{
  "hidden_size": 128,
  "head_dim": 64,
  "hidden_act": "gelu",
  "norm_eps": 1e-05,
  "positions": "rope",
  "tie_word_embeddings": true,
  "init_std_up": 0.0442,
  "lr_mult_o": 3.0,
  "lr_mult_down": 2.0,
  "beta1": 0.93,
  "doc_mask": true
}
Each number is 500 + 50 x the weight over its row's rms, rounded and kept within 0 to 999. Layers, rows and columns count from 0. Numbers have three digits each. The size before them is the row's rms in percent of the matrix's.

# layer 4 MLP down, 128x512, rms 0.13, rows 0-108, columns 256-383
101:507400567481492500436422521482470507540470498548497519460543483431440464407432446503535543479506537507487473510480392486489503451472486462501602404591469504477479490560437529548462518441464483391529491471518474457418516475524560393507480421492491517458501544429495519520496521398556464585555549588458451472456487482533401492568552614551510507530470477532373419452572408532393511505531
097:415431491547490514491488424559495459600517493518538495506505489411534505395435492503422415449522396507509473451508450539569489559538516399533492540493451542502640465563506460448469525595562497528447538458567448529472535580489513527405498596499473534565547526442574452516574465490586538471445564549496538456493541636448516514412505459473531488442472571502500523528504459526567502456572
102:557437429563495468555494544473568425472512513445582505531503444453499525520572510475490515428573420575594486494507465474468417586559481461522501494429518552561451375531532553446488480453531512525491501454488561526410594487482525469513389500454547470525482483539501583509510461560519493496552427498553489489510510540539554438453508379499467498567443521525541543464601499567565527461463
121:594538536368503497537457551467458485474551473574462547454536531544527534383492443483512495528467536479507562565514396584417466436478392526554456525534525482420517577599493535559525549566598544363535486378633472506530547515513513496485484473508517454504451457332523637511498491541454531501510460418515567436553560559493503465571449563523536490453551559443514390501516490575455383537509
104:517472468501520461548467583522526554433459581466487419505485436442547551520544655482489502380526519561520509506507444456563460449508555622489453546470542472487589488534511533552431524378487568451441488557494471508509484496413561448566613569520585461539344545533512497487479488516424431498589502580473458468472578511508517463603620427540581485509507452522502551541390516441490537482580
104:470520500472423539513496493488441498512450525502585567507522499459615571542393415452435506467500485531543475498549512515490371512495444438517485468491493504524479493553480443504503510464513517501464526428565513570589523533472573586517498468446514484485520451400414566541462463516505578552457456479481540487578513488426443508443471534558464575487573525497457451571496466632473470492442
098:470476472518506485480467427385455540597463455509481455511530411551527509466405521553507413497501561476541539503591597511454549505523506455456421503561482447647561533482507523567626486477497404493476601486530555473521538505430475453495415464524467506471510467454523550574473517562505510573492523466509515487583560500480472556459489529478434431482564539413415456461552473475433479504495
093:508555471526607517480488485373432528477528548473593576531463465506529533516546482483502464484529555522511490440476502474486497450494513453462511545504560380486515539504423479421483505520518480412536468577524457507600505539558586538350497434558477483560453488527451520487497573454475490468371521493519474492522437529515522350558514467473501561527611476508559474554496526530500496440534
095:561534490508479490492471592511446546515398522506540524483497455532524541416487397589468459519456527483501482422470446614512483549493515479411427422427591472503433448483437493469482535637462476418527554532462441500450455509461538501570517488636456429474561491510379463418474526540502451573453456556534551512485532430516444520439516436571569554586541460451499456508489482514495477537529
095:479436518609507478567490505533371452402495465514541503534558553488540447484467459513515516483522552498473460536426505529514494467477488487499518485513466508604565477522436469528489485537540457583578610523551495471469543426543456529488529545557505513564546599501490572506473551420438427492543457578506493507556512575442448536618467612560545490492487490565493464537610505497551454502520
103:510537539590486583568482477470509468532557442399499467549479445484460484429471525481404484540415510519485456483501640515527436533432425457534571472494483406479499448489469621524474485422520528523560511565517556387516479525434501504527593563545567465478443485545581443517438436478484474491512530552482486441426571499557445528614504555542587465449473571498461601476586526394548577521514
106:485495472578461586454570386484445379488567506434474534545525502610441509498392537536472473402488444521429511476592501526529594431393480545383557521502521485489589515503443493412579542432507540574530462538536438524548572456493440477463448486579474450492461468534503580457507541602514406534427528528604502527481636524493474507561521446484505483502509524515524507544481495497494447444510
099:543520531476571462506423454521438502562527536607509514483504560625512501426469446479507397630439531512572475511598465566474455478556499459568496472446391509482495466503567556513497518497499518529413398472537419500586482507459556566587530456520559572501535555487575483582555528549479579465439485503565512492481562558535481555515544424543499455503479469492510493532458537428556500572549
116:451514477500555397497472524473597534509517518491524504494490413379569549567430520562467506516531522555502471421519458390543511524504518432456542484510601479484523466549485529421461488506454452550438516493496433627523543450512536472573533507496502486517610488530488441501497549574517492556490508450568503462580503520541537510451599531593522558497505464537556489564487505570506498509586
097:463474571522521554494532525516512496487578492440519446436487476491469528469432527536542540447490484520459527458596420487474515462398501468576537548464535516501470462417471587499574554587436511561466506416542533504468428512539477455541447516533551459438474469549484497509525552503422512480483477488522473541564362546514493418570464506448406555512513457426525468504501461399488493527469
098:514566528565510532515470554469544443398455507487526483541471384547487574538504557544499510525544515541472536501535533478556503396465520557511540612422507477498493513532462542666522563483558546571524506503549421470593485463594537492499491544515548447528432486515589421471490479519541459533469484456518594562422587439517562570525527510458557389521500460497424481568472485453461461484448
097:480506497515524518583493505533485454532428518450513493536505425531533568411524450554543522540485561620546557500514477554517480517490512513544484514427443511451392448548490445433513487511501472465495566592503469545392446585507471548461530553470541482519504508551502507486621473590576510458423623471573406478492523448447528363589450407560436412523376407412471509504606453494630491439501
100:484444432516551669500399530555461454524531541569551488544498471411538461532525468511500541528485521505438504437524523409601477536603443429459590515520524578611534459529489549548410495451450440440447572584480487506551514465452480484546475500523485543584571471463536472501431598555524549523581506435478449501457474509462464429488431560485429462554495542470493534511532529473468544607536
100:529459538486476510468457472506539442426442528442491535513492466512526505598577400510468532457516562518500471528472499606473484539564492471542454468519432533519424403487446520555469517550488555502461519571441483477451490478499429499576519501508518526504560595434503453584424421516352484494508456477524538525594516463533421487488559548540390506556465544466533599497454507427494609559449
099:431472501525442547588513533526415487488519479479513517504534566553529522466557436509477432508598476525443500519542567514466592542501503520525524572499485586556508475488528543505466482579549515509425577493599543525423472525441431579518501448458493609455553526513483471506512567469558450529511553509454523462513475512540506478559505460492473515480530588461532557521535521515461459511494
105:568438501445505462521494432496487519457485529474607476495508534465537553514538528498470535558421508586454520558418532498532464474541448452374525474531480522442596498548519596539531472510489487452501481520524531516497540583475545498557485475387507544468541460571482476571441587474542509496548489544511668550503596526531496502444570482517529504525437504512498465516459443489478438435503
101:575453398424464468404484522449499437361531499491478474485506419507486545488475476461469510503486471594552432520486454487498476471495500531491411552494530554442419477546416449428430550406564504482529365439479461562428477485447475515526526549478505497416501526436498501533489496452421481446490582437452451473525548432477487494496544520530460520395432426523514461435468430585517549464462
104:471473582526424490550458453483446498602392586544468524538464521435499539467471546487536410520541471437505484489485475506493405424542453391463494500525474607479453568493491464525441410606500528523437558499466402388437510546499517524577520487528479515520500616427553457441428462589547532457484557470568433474527496407462510492510527591458602493488406533424506515539474455483542511513542
105:531498518410552519480558548404532522496530455454498528497528481457441467584500605440464472500525438411455523506493551498486522466502519471575531513492515599573472504486500451498490534532492400476424438577455578435613432498546484540509436469443459452466425411574537560477560424473442530446526504526424485531472507419497541530526497538525392480560535474533566470554460449512547539427536
108:422534533519489548521533504467554570544558445498503499525488537525468444522492575529501553616527522511432448518477492512514572450494529542500476556503494557503480503522534580455487523561437481481526551546393436416454510478429497463510512499544498462502429476498456495538532508397388481516473545491480543467478549497525521524425436490495474522524421501528620551436402451429590506511583
094:522608571530454440496355490586399453495458477429579571534506502511488514495471534475394607500409432514538467448557469573549434537565565497466523572437503431504484492518516534409433544505468493486628480506537551577420408568534479577530557477619491567474468538529471546509492563542445456509554455471475448568562469438543424482508450581543412449409486426545512510558528432431539567530526
101:552500535530517546487576505534509611461505515557525523541471432578504469558463478468516416534565443504471526504482490516530532477449521552559471472460497424541569503528616461593443489494512458434520472533397442564511460435472558506434533512549487563544485511481456467556575461396581562486590509506459532401469477641460389471496513424484543498486496501505397506469514513516564487563545
102:500573600511497524512483514511554477617511543588470481455543506484490470413560555473567478500537609485520449533549487398556440478501648508459469483542486622523565476535420459550577493500513486572550574516487491461407468475526553541449425480546463563542481517520591515585513474417514471500431467534481527489512423543494574506408416595585563537490486391568476442548550426488481521460494
092:454538486503537486573552426521577461474482629492536578448487419574500489558442493479559457585596512567468483558530542383520517594570470445451488540560458446482455584512462518499522557581505466549439482415464461414557426503532516462606514521440480509453501517576565454445537560533587538557526434420547555529453564530529529561512450472451607572546480449507433486496541519475431489489550
100:455507488506503426516521513459464475449524503460539484473417554491434407506645459441525524499582496515460550438512519509485573526513513624574510528526469464517466566551577480567506473419503575568471449538469427522563539524561478566386538467450466506438455488454430591566528484517581478484507505532503455447464394459445525510441474483538456477470548471491424532467508482513470434488451
092:533423476472531469578608478535548533512574494508525520450578535420531504458485460530570472462523451535552466480493525471512457512428489489432553496524432517446430553504494517475474495505587551528497582450495559492615516501524532456460554583531419571555473455438545468486507446522352556434543548569465558387505539608543455563576495475522530525488618488478499543443529461539579479414453
100:476376523547449462446399465491545424500502534542449461419481411507510454518420435516527491551457480486505441513481499533558580556498556457462521481522384434447517440586505504480496508444456547512421509520506453501508536459597484537586433420424426507442565576474491506537573486483535495570497485573474527523459514519479450512428550428496562486476490559531518504488516519426550484458545
102:551416436519467439529459495538620562486545454539522618492490513480510486521506464432534476511471442440503542531435480485534516556570495532496540473499537399501432520512587447548392413517535463439513451459546481595579483488549549461540488387454448500459468463502519554488482487534508549469538585549485455505482424535554539522505487471510453559540599463450536587473412426535533396546473
101:516439536492464419484431570568517493541511470512423576605506477491435477556480506471527494569434459552437502539496512568455561525532574424531371530517449480440524477522566457510467520377394433517535474505507525487459575445488406439480572521476580535508510470591496419557512527414524498513491513473484466497506574415451444541456511503548453458497521478502403500532549527482472427483457
101:547550450567528487476539511470450533506476510431514484457481455532513533450533486449517554448495559467428453423438447502538518591615550489448495626564541535467455514445488478518496517463496519512580483408457599510516512517466505481487344528437470434498549503508417536464486413563529569529551499436458463467505522528448497493526486451476577523569557483481381380498493454470467484510536
098:501520534477431480462488528588496573475592517551402465444445509473529507489505482545470500565500507444513484607530459482528541543521452494408506523478473559481516489565473459457440437477577483582537519614491546524420507425564482512600524505481508392545461424441512516519468477479488443545605495463420466528554492556574532472392579394485469506475462524497422476500459500444560448546415
094:568521558507482623588548513513516515461472503549419484520585517542546567545478489534342429509466457521509473445401506575500458529557507477421542534400453498533599449524552465512515528442507507467537429519486493489476448553541473529506467468558429503537462526496547538550421499409491594454478512465538467549565572497458549532581537468498486672520493562541602502450436547561512503472430
099:508568548487574519479560542452544504490510484596466477467476467481495599581534450536541502520596534564574455456528433406523487453464512516451438497499429509496514534493461479541538469486503506420489480488549504479544494513527444417430443494464527501519583418526452452480481593468523542524474456460507529476512470477506469462477496519538435537511523437643531520561431518464493555486493
097:557475529486422529464502409535398466415500495562536522457434428486543523472481466401466454519477522509516546524501510529443445406592511475500412525475549558607525500464510479491451416468467456455447553482503523566574482525482438409487445578486548506525580454490510491516479490540517527458483426439417468386489474504439528533451481472446531388480443478536524409551323470508514507543417
106:510511474584499483575484474605478528395420564487492402514546542529521586462558565521489387540462554522444483470602486495541413414447452475442580423466487512493515480512581496467431442444508514499474528476461519534531493438490517570512482573476520426458496422541451482435583571493506479519532540461529406486482464449592495473484489463509508466518424498568433521431488421542570527552452
095:535545465543513561481517519493519503508476485553558451441477461471604584484495488474577487413462507578486485527493393521501474541467527502546513529474547566547490410518440595438429467457555547524561601578453570482496496483545404549497543525481491595451525509497473553552547446426480457488511486538530449514612488509473531446612470527471478483495525496570392464438445493544525509466482
098:473490588575470484515550478440483471433472395488496541575438472401507470530521504560605601476514512497491493560533500500517535526493494500576506452495541595393476521546587562496498581566526574542573486510496459423479607572502508565529558531480474560468495405477456456467448499458536506546487664487529542536505438467594470530552452476480418508483478476492492610500525540499520552569498
096:475603535567531544446488577554472549553554510468519485458455506565525478601503464476438530536525463501493492506431536438438569432544439538432409537538524497594532487522511462448498604470525506483535511504498529526455547445556531539544411479434581456542438462527394483536487503424543452462502468567583514463366609472525550495488525442540430476474420534598477478542534515519458479590466
103:499610492364532472527497397526492479575564502409507483455529455570498502486545571520552569540407484511494465508410493462526536433459469589450472507604437480540506538618531542521466451563460477533543480531567516355482444543415423422438413442470420483546524512502517497446508538527548497486510575465436475575463527483561611495482426501504559482491491491517534486521529527590517475529524
102:392467503501533525536601506476505557557429533518516508466526520486456597534488434553491449466541537465502462516463524694471417489476487383469487571452362577529398459461460559533413604528625589504513482588513510624506467544370479487534516467471489507397495525464510536499472427525533555498420520575546546449509535464508387482517510397503512387462513526516522563477447473589507437457571
097:526393486436511508486546440457582413444479515437394447509430392555570566513432556448562514493493531521549544490511506482550562474413491448422549401525585492411467521502479571515447387491520520520476451486524504587496573484535547504531501457471559540439537521482550491393525423567485608545472469485518448553569518487455459571500497512485469412508468531423494531544410504496495480384520
097:497516489460461528441628524444411496503530489460580569519472526480505529466596498502556401525471456507474486464440510559488430474477443502487562555479457498467478486519623432480432459521466479519538507547510505557402477420411466483476478446486507523516494447535507463431492484526583490576544449517456472535529471519526537456571451446474509408416539483471477473499446520545521400500432
098:462393489446565452511470467586473516519539414406519427572445563517404440541487471511541583436446542506473556480480572552576504484476450540560610424605522579498447421543478530483550439456472494519489441530504550490503466429490560431604614490533493489482558492445493412509484528437571496553489533523592460480553552509539496500472525437434411473476447392463459470447516528354526456475424
102:465553499530468386434489578443428634567454503499479553540588579427509452567512504484408500533429482499461512551571470521478530432503451505407543503393429489523490517515491537462518476567510488569522567521481568464429553576480509523536466477511527444484446560426537460558511568461396430527536463498379561453427549551543482421529500527557465516469505571536496396526528502492492419502483
100:507557489509451633519544473443493506511448548522467483569534501549452433519546463585564604489484561394474498547532495572624483422469472511526457399508463518441543493480448467576552553477508531367555528530503439520548540549516523505575493500420432511490522512493596498571406474414578439455478456391496423503522489537517454563440417501431519414421497450400461504477507448476527450523478
099:405521517483506525442511473442490485562558572486486473424503535545421461523412597456554472541479548488501491408458532432502466474473545518549432480488558618452542470515571502557505499530452477461468569397577370472564463527514621479540544560483544506557565439524495458411498486486468453447544557493467450520426529536386489542446466673420515482462456460547468409621614452511472490495582
100:599465376433422487474561532476457497456432520451498424540502469416565510493500519491456525389496451529569450481519464377461504470600515456537540542517490525565467525501455516549492545489428436441560478496535526500458526513510559568471485425603477533550495528425437488528348553458490452551574513554489437459501474480505542544519519554541585466438572485527565456511464498573425517482514
102:554420465564562521472463509482506507470487472527491524518558523535474549550572433549456548515555557486591471439403493526580499471509604585447577469379490584569496522469501451604477548579524505526528488493495555507510574471499498497473551563509479498503507483548564510579588529507464499530381461567456513500456485482531521518485608522472580443541525501524611524502497537588530532524474
094:507573486540498518462464467579425528465416503523572512559509572585451414547468429437503490581553539526521568552453611576434578528579509489467464454550519398514613537458542512439495438452553503534522505564574483482466390451501471542555579498533667505499508579532519466545452570505490465478472621507488478484551411435461506482516537507510462529483535537442494521393567602491535555560462
107:533501537517540549512525439485462595531597484500484529481498487512568513546520488471452447480520512457499448577553478419484517540442475546499612570521507424549571454392485399441550460535489533503535440517453559495553521491574560549500542554547516593482540478471489522464485505552456553502535473541444468550491424506544567434563537544428442471592492597450478553583510621406622434535501
100:473528497516495455547520481507509551570487495497451486489471592460584564600487536559419589458535490448462607511463514549555535485527534590518580584454564368497503544462438498438516474513468481551503513361551437570550487554483425492517403524452539515452565471520494501527495487480494495417479524511562472545623577469559463498515531579430406492495489531506459503481436508511524528584479
105:479600489548532520540493520488544436524498523514429421488466571575525531443583469551560413532519568495485496460303458524492520512521434436468480386446484424506535524514555537530577452511462517393459521463527509529486504623428447515475468597481468444539518516574487450514454415553564491437487537527459498572483501534490458534512495545496544543455474525519483547494597482596457564425465
098:515456523564471461446411492522515558544480415579534526563605602557459495546493513574506595533516600525543449530452495584420515495475439547523595478526443540486530439529472455482550477552509520565550525452522541477470470444472380468548541465593580473490543499533538527461584526494523512537432443594534496553404549438438439519476511435502448478547518541521568508506414580543458552484533
092:519536464432545521500479532512510509510490484415476475523601507410529475471583457590544602542552485535487599503501583387514427503471632472478532553514556491545459473537474421583490452518441525488493485435455548422511487535466497529445589549380527430445475523534534533541437440458468509496511585574418524461413458487557576518482404524628614443500495524475444437462468500506628507435521
092:460486549502418532514664535554563499466424504502548442489460423537544478487479394452526517455437481519420487597495492586474525538433554545596399576591489468508485467436448527511527485447392404570489489481528540460552541434525428602567552484436507533467513433504388549565525463506506518534503540475532453425497483392493445436536483643521456494497494498441473548540431551575589509648547
104:429510588545515564512491584436442513467516518455507439523516483601504462485477560499578463450534464459616530539462483528474522535498483588538673355449477509533456513540566378543456467516531524529479444473463470519469479482549464473426472471507429557437454457515510454418455546485539403560443461409533503532518382509474501489516582430465511507490544474530545528521474471508558468530455
109:503548443470549483515463455434462422480485512497521451508447506477505533454645497490508545485448545534518487426480509483494469534537535525568484447544463499432503536559513579588489519514508345466547517497471545485461501472490558459551538462470564461519506492495481508497420436532476561481542407511441387526413569526466477473557488359456459534405520546465451399495473500531452538416548
104:476603509528534490501427493492468505407519550445547570497571538425588546435447473514513546533477417530493498496411537511517492443542530581490516415509501479562534496481617463490485405488465566575530403422464493542575520461617553472438467528377525480493577472467562423520436471512451464506503542507429478519437477489359615458539521527541437556419561565503444475478519496529464449534437
100:436454569512474472499484565462545640519523557530497545487460479464516521513443428438530563389443430426560515492520431495579443581508519518489523451556585495516532515549549487434502474441551448508428423544476496453507489397528562553482448453507465495517488526399518436486623555622511490449585420514555576473573491508440577471576389659491532493492533519524501508480501548496521520450457
101:480454494556539461531501429617494503562597451417521445513556461461415422509430408495482485569476540514480548533496556433540591493426509458561531416471508547474458496539517534554542449538513546533528524538507513516517498524499544489594484551602441492502414536484520560493471548511578506435536455449593438542584538468470521503658529493503540466507467494505429486589477487484482474452441
092:494502508437485552445467444502476554441513488497535546472388461474464413473452480465502446626517581575419551513563506577416462536557589469558393466547461524429546526590424510512458540560528539427574417529502513436522458519536499526422492459473553556412510390536471519441528551407532586493528539457483587507362494479451457457481493467426477393427513445499413449534489459489465512360491
096:383546500425414450536511519474558486492411512493497470488481502406429516455490459575408482443458440472483594435648483498489480466484527413498453594500511423513491469514556502496456426445507544513545524422505511537530514409439465444540571542548547455485481554507496473437482540513506536426474553504452468456570412406493542445469482609453570536475476471456569556465537432379620552561461
098:498449528430469545490527469625561515523455462495472453463477558400473541512510608495493459481581432442525538453482532439540562520534480596436504438486594494521453481488539534514451470482477569477514465447472470514519517462585565527563423554535526529476487551496487491454563489565456478486500447494478562533460475566462517559444487432547498441508514646558517564404445547551431557485430
099:438454447593506451526425526502452547543447433461455552398443558579564422496446522508506614532437378500430497540539541579501593444480440537608409473471558486437477473428443588523471478391513533501447441469370466508497529482530448548533486519535598564533487510547432500451484527507546586500493598503478501498491479483466465540469473540562527495510513481463512469417535549393496502510467
100:572434576491415468561453533620515573534441481614535515506548458499491447580481524435454476409513497456573440637560491555474456509519528540525519521454470474533517505498546403548435479490475554448529387463588505490539578481547546467498525541474525529538546535458445520497481402539445498493507497433469436425511476616502537498468464599409549485501501548458554509500465553506471547513438
108:493553540533532542471545639507479570520512476494480555481489475444469464519582482452514544476608453499445493567540561588501494540484473535421556476558517518448533490489554446499533526526468570520547527501429465539465536471583502577448496399506503552537498500487464502474589545452453516513422540477462551465549509553510584431510456466536526572491537477464515509511506488440462525392417
103:472539474518581536458513504523587421494498444561470495546535478569538509479487441463486440563480481471424549476486508527552542516481518564498404523424535450451512441445532410584595553560508483460502499483420481440523448486596561488487566529467452490584550541533539584453559498520436573438418525483513500509496469533466512500407441504468482498530487577508559528580583520517527542512438
099:579438559485483477513468458508503508446534400451453481495507488529532493535525557536473460491497570417510432440518521487480492387513458446508460482497505476504493534530485495434491555510464474494522439562516538423571599573432429497450481472511539462494516430428397549574439527534502398492491481482497385577509466439469573534512517435478501515495491398539597373463465482538414578498530
100:555529578444544435585518561491549428421434468520583474398476400467482454597390478494536468534542462474420520536532434534546572503450537611530531531500546341549554481449500425495473456555415482464498412516470514543599454490476581520476537518472528500536519545536533538536434548459502525413532545588515543518472523485523408577469456488552513450539480541511564460556522564484455527573524
099:457486511513574525418449531564559567518514570512458484500427507595447344492476541519491573464494462497403488537403470451541617562482541472582484535474539546429517509464440507568471552524385515511422532632535472495543483504483499446481450516496514547537505410512553488521518612535518488442499503515502512544431505444546542509472558431560541502542443372483521523425467449511568525528582
098:524514490499503487501639553498495562456552502451421487466471526490494541533538474456412488418512444459481431430504566502524467511562447395528553523571481486522410411531497436410595532480509560532463440520558442489470510594485498476514528551499447465589504478493476485422535386505481518531411524615576528539473495533485477537489371564424527519488491403458484527502569506553524510469506
109:524512509500525537575521464550435476550472546465468506472549529526525476479435416596538559523448500493523468529502500537462469496522481459477580520487426469563387569494450572485451444578465465513524541513565483542422514447432475492523504467573473572453372467509543472549579409490537493617463432538415506456525486490509465486466562549511584511535517505494418463426397524521378523478486
102:532461432492508439553515582522520457462555604531483538446473434605434505506418524505624515477484527492549401447529474445546549510566471476497580564464498544536520422513493496493471512451517437518469475525580502552558400480403499515519523519571474532562477430456395558480515421469455508470474491539489521512506587529536499520553488587471497531459538532514470483406505436523479472563522
102:543493561486512416525593469413526493524591508508416504513517533489450458483497596456446464520469469483433496607528499517465467555459528508492413542423406539471474569520494522428534406460449429557564421441450595554584543513509486520484452436495448455526480608483556394555563524501437522404511512486519438466442393512550556387488537519490521540440386487461452449484501441496515492507496
103:426471438427589534534436407506471511542476444544527448495494477495437479501513503526467580480479575416451531592584543501416485425487500541548490546452544517521469479437487525438508528496444468449560501491520516527531472498473448501444545475507522421493525501527500452498474476538447560503497400535451440501564506531475575475489599555513521557461543562400513532521461607471414473432456
110:455435516470493506515514415585447505524536547452509454512575514528473616551432461551510463597577498494510460456519526507551511368503529509445441554469517513509496588425587553479437571551505475571498533499425495547480520402490463586565482527554493514458489539561511510532477516526495483548550508451573472491509481515591447538471545492509528498552513491486448537454505541491527575492538
098:518508494474505520497564558462501413452511554545435512533503474426477513497446444491553558485599484451533492571514483530505533545523607525580430514563599602491503414455500524492466453539461526540485508457452471438522447452534414476495467588414523624534488565531523522503469462472534471541474489506563594552463544517465476567509615464489472505496507491513537563571485546405497495512540
096:520575460479553509517530592473517548528454563457524485538542386575543504591553510505521498507470501443504459435566523549546454579490576471550614531478476501425522483482479434426573496464543469537457557428440552472498590472511544483529537535498478459522532488561513540534564473561455599496501488493617516521455463408511434484544552472440529549570563515482483546558522532475516471497547
096:486420589453482442514491448455478529469450485476548408472535469489507518367511547495458562528502528487517568454532550373461461472382520529511587564531472526490378630532417527465534546553490539562521578481465516571447481523566584505542437455446535435537456511453522488531470539528578418490559456442522469473491506555442496587516434568413476504427515440484447469569476465512468454511562
100:497460440442486392439525545452516452504442543462554531479486478375467416394454526500503475497371479536564432551561506408513455579506515458569608375482489509505514534514533483469581464442496584472465503531536527479478533460488528538479523420476553420486467495396563471506512559357395443508487438569461647485554512564548544430433493566512428561539500504544539384457532482589434477478416
104:548513434459511561430597461484413570513433446530482442430459570459479563463498486547447537474493404452509521473518487560483569455462600490411448425531454546478422537532555552452484492533503473582558578465495473516499475563458556477405394434594490570442522478511549406415487432519484525470558493426511531527457508436469458442509507539438439502525489536461427557443531456451452489471531
094:397511511507433467543553427576554444619536475313446489556488501577528488543596447532559471464494516539546650534485577432452458589567548498467515585461544416470508533510504533428524523493528526397445476506578507444478521508512509476438520583506484569510606568528452471546539496549483557542545473501533480482401481433438506595552579481540557507533548575496559547456517552403573585479559
099:450562493548442507533470439471474498530486473506640457451433485467508458409493525480532485436401491506432481570540465499535538472582483529543545592626526535447510476460408551509441521598537530438500502440571583510563473549472437472522493473461435489521478555495430537468503488479512536525458502425493512485471515515496474637491560496420495489594495500483570528478445478533526522513574
095:455562594497430502553478580479538507463477531440490524481461413419537533472450523565492494516611469539478479555434488465539624526531529469494477401481453436564494561522524558495471506442575558517415533558482539544498489517450614367444523542508389472429456515506529548474484442459487569546444453541530527547540531502487413537496567441518526588576453549475420573490622513476478528548572
099:542475413494465489496559430433554501548536489515460636518497529436540403528476502504549540469471442508563566489462513490480463435451572486461436433494434610493439558500439541458491488500497543452476585423458466443532513493497533513523456415553467559423489483529514485394505459497455450446527580456471538503456522509444489451424466431421457481467504439445461436502453459555477500398513
098:642437404485469442530453493435471342465583411452410631511505388515489362451494559511476398462542518483498536554508516567488554617453543536519518486497421397431532497453480447458601535512543442454605464485498648526501532531528481493419516524425517478554526486525461525518512488519564485494483561511464489521512394447485541485480390438535514504410535430546430438450559556478432430447472
102:490577430469519402487488529448472560523460569535508446497507531497492428535552404455523452541526543499520527498506402538473526516464523471485495471470556501453465471496521496368567456458488490515386526525510471502512539562548486533506517568457523481506542494515534477601426543512530508488496443503435532482512510466483518546435508483472555468494435503521635518528512487527505407478469
106:496587527437534507439518498487534462553590462446492475546459583455571532544538478466498520432508576490468472446442531547498449521536412552508476494503622471449534542447567504499640490484529422502384539446436465514448483539479588475415547497543447510583552565531478526499521481529511491536460482547525546531527477468484548507449491380506458594571527570592452509501633508564427538544556
103:518589422381423554439579434565510602533566503511446428580440649466504506531465551549519514538532479442453505447492553371498485572429566557601449519491477434535442554429494499543575566458478471510504470545501501508422590546559466508460478472566499477487388535499434533478537435514459515477468548550545411525546464526490491521567477593459500471473472521393615456550508494456499516525516
104:534437500513543464577484448528512517528605521458427566478572603504476483476450474480547489533508490511492530532408497508479511512529491478545430432416515512460502535420465383448538477435530539534493548587450483448474420544521541445546522569470477372501509574449477371452490477446493531501382581495535411480528496445536487468521495545467471493486482457535601442546517469544512457548559
094:498529541431455462456587429477537513447579494426500640521489578510504463549501513490463519396504531547615533553462523468445495495394495567552475516532463416558569520496509467505470556543440507438534518479494463487547541499473550459467469499555498557513482464564552553437571427490592570458520468477518449530508484471476476451541488419527486477520496518533457555559442501559522502507520
099:547514433471462598471452465481510534548462437480517518475524516542442489462516519400499494493448581526445469525514490574490458420482482544451493458488499418538555554584458493576480482462481472454553432391544432430511510459498541449499567531593505562572548429524471452424516505481431560503460483431372505534466528496517529499504638524493472558573492545511503467456590425483436494472502
095:469441488550446471585459498597615401495496511517507552562493490510406534590496572503480514514446434473509545620386417531540555495458488517548396452556563516481439496480495572572601382471463577568476476492514456532491574546465513459490416399538524493359379541435456552511382539555444413572529475456485552452535457467500501483516481621444480584475541509486470515511515529463477534370426
107:475558468534436444536512522562532495440576482506496549528509471456554517532598495561501462534583454528487591456434491503402367527494499475505399427479491481459492514509542476475543481536472543519593474486472513568357498441557447516440551552473603469467472498463446548454588413557471494527450479587492557493474505472446473457549520392430499502504527466433570539446524525530550431469406
102:560459475457524548511468435561400482438539458517569443487445459543638493430569530434483527524582456571552518480572543334422492528468471543460523538469461488542556475429532569510529494456546519490451473523489565547515435412478476455500387549489471514497499440475454542449423514499495452490534462442506465532546424605497606460494453391459545503515494462471430520500457499515457570573514
094:510502515489490587429462520526545415488494386530549496471560491438509454502510568491585541528480464474520481385545472431540428420487433445441403590453532499439513522556425449482496426451493538483514466422541509561484489538522430579437383526497481536525402443492492452409413473443449504484473522474526451538458490373518505499474474557530475487445477514411544403508544454470446615451555
100:441497544534561450501476537471449527446481483490464502541529449480398563526432515488434480571563574583555527421473486592464567592548577567581473446508469529470568486481536611532496485545486374499391541487480540473509563524490429549488692499570631458589497525573460462581530498532454431431476488490464555453451501519492566546485448449547586487502462562522537559470530599536463461484479
097:560465499536536479455483506558613479488474566503532462556513509444480492471537438476433473555563551513479445465451423372531545433511469498545520471491454573511516522483490510494589501491405416461481471459509508433513584456527529492446537476504397456573507446390484479440545501444453550564530451416472495481504478499582493424433480444581611546453530535527532542589465457636532524480524
096:610504465503549449495587529520512486454520488612451504505494436545432544377539484456613472445581522464486451476526429527509561538512486521473500598540517471507511533529548399548437553432542481483558597540400540457534628527512568542611518563492507507494499454574528493467599487565576499485519419536515530570416402563478505566569592536563553531515594494520525506514520567502530483476408
091:477439494510490446540517482488418475437450455564467430520441599417468448488528506549635524424476531410543489523463637472437607399485539521551567453553409521561529624505492530544478492507538451503542433502516513479477412427469475519542536443561518506499518587477498585466422589470562507493526444485526502479492448503549529465412519523500427568510439499547489462437486538511472528503469
096:519475474471536543409494457471415601432535452520540519496452542492449571580489506444421569486492465422505502503535509518391537480482513531435516574552473525574447520528482479484491556440434494498526466541527496481436546517501513461425464415451408476496480579432461562489608500461470496495540470514440540415524501645474476477504417591467515500397468533506501406471459473567437494533466
100:495496558506415476458525515486490641541507544538427467574525519503568515516538584530403420559508550456599492474386427483541460483416444461480480512533489509496520482418496408479498551567378448560512443594442544394502528592472573517505520490473402573465460518419476465603465480411469495544438487539590555598486457561550522540502508446521543503604484531504478449471480528467489515514569
100:537454554462460506495465523479440546594520425430397582601489454479507510479477540497541473479564477530481472460473473527466535504475454539455474524436459508422462601464491493496376540505628544490439421610545506523430460498484570513445437503511543514428420579576543477489541476488560548499596469557546563487475478426396415512461493445523497601518544390414453527391535480514483482507496
104:472528445513496406530440529526442407478464638540425529550627507544463483484463511474437501524533417514435521500535485428446589547591486462576557543629570499486571479445461617447555510447554483489508533531477513485491407558430444529532522531464484529489543503475534370510554474502547445535444475451496521493515480464507550543480529615536574603542509510562631479442440494478500507538501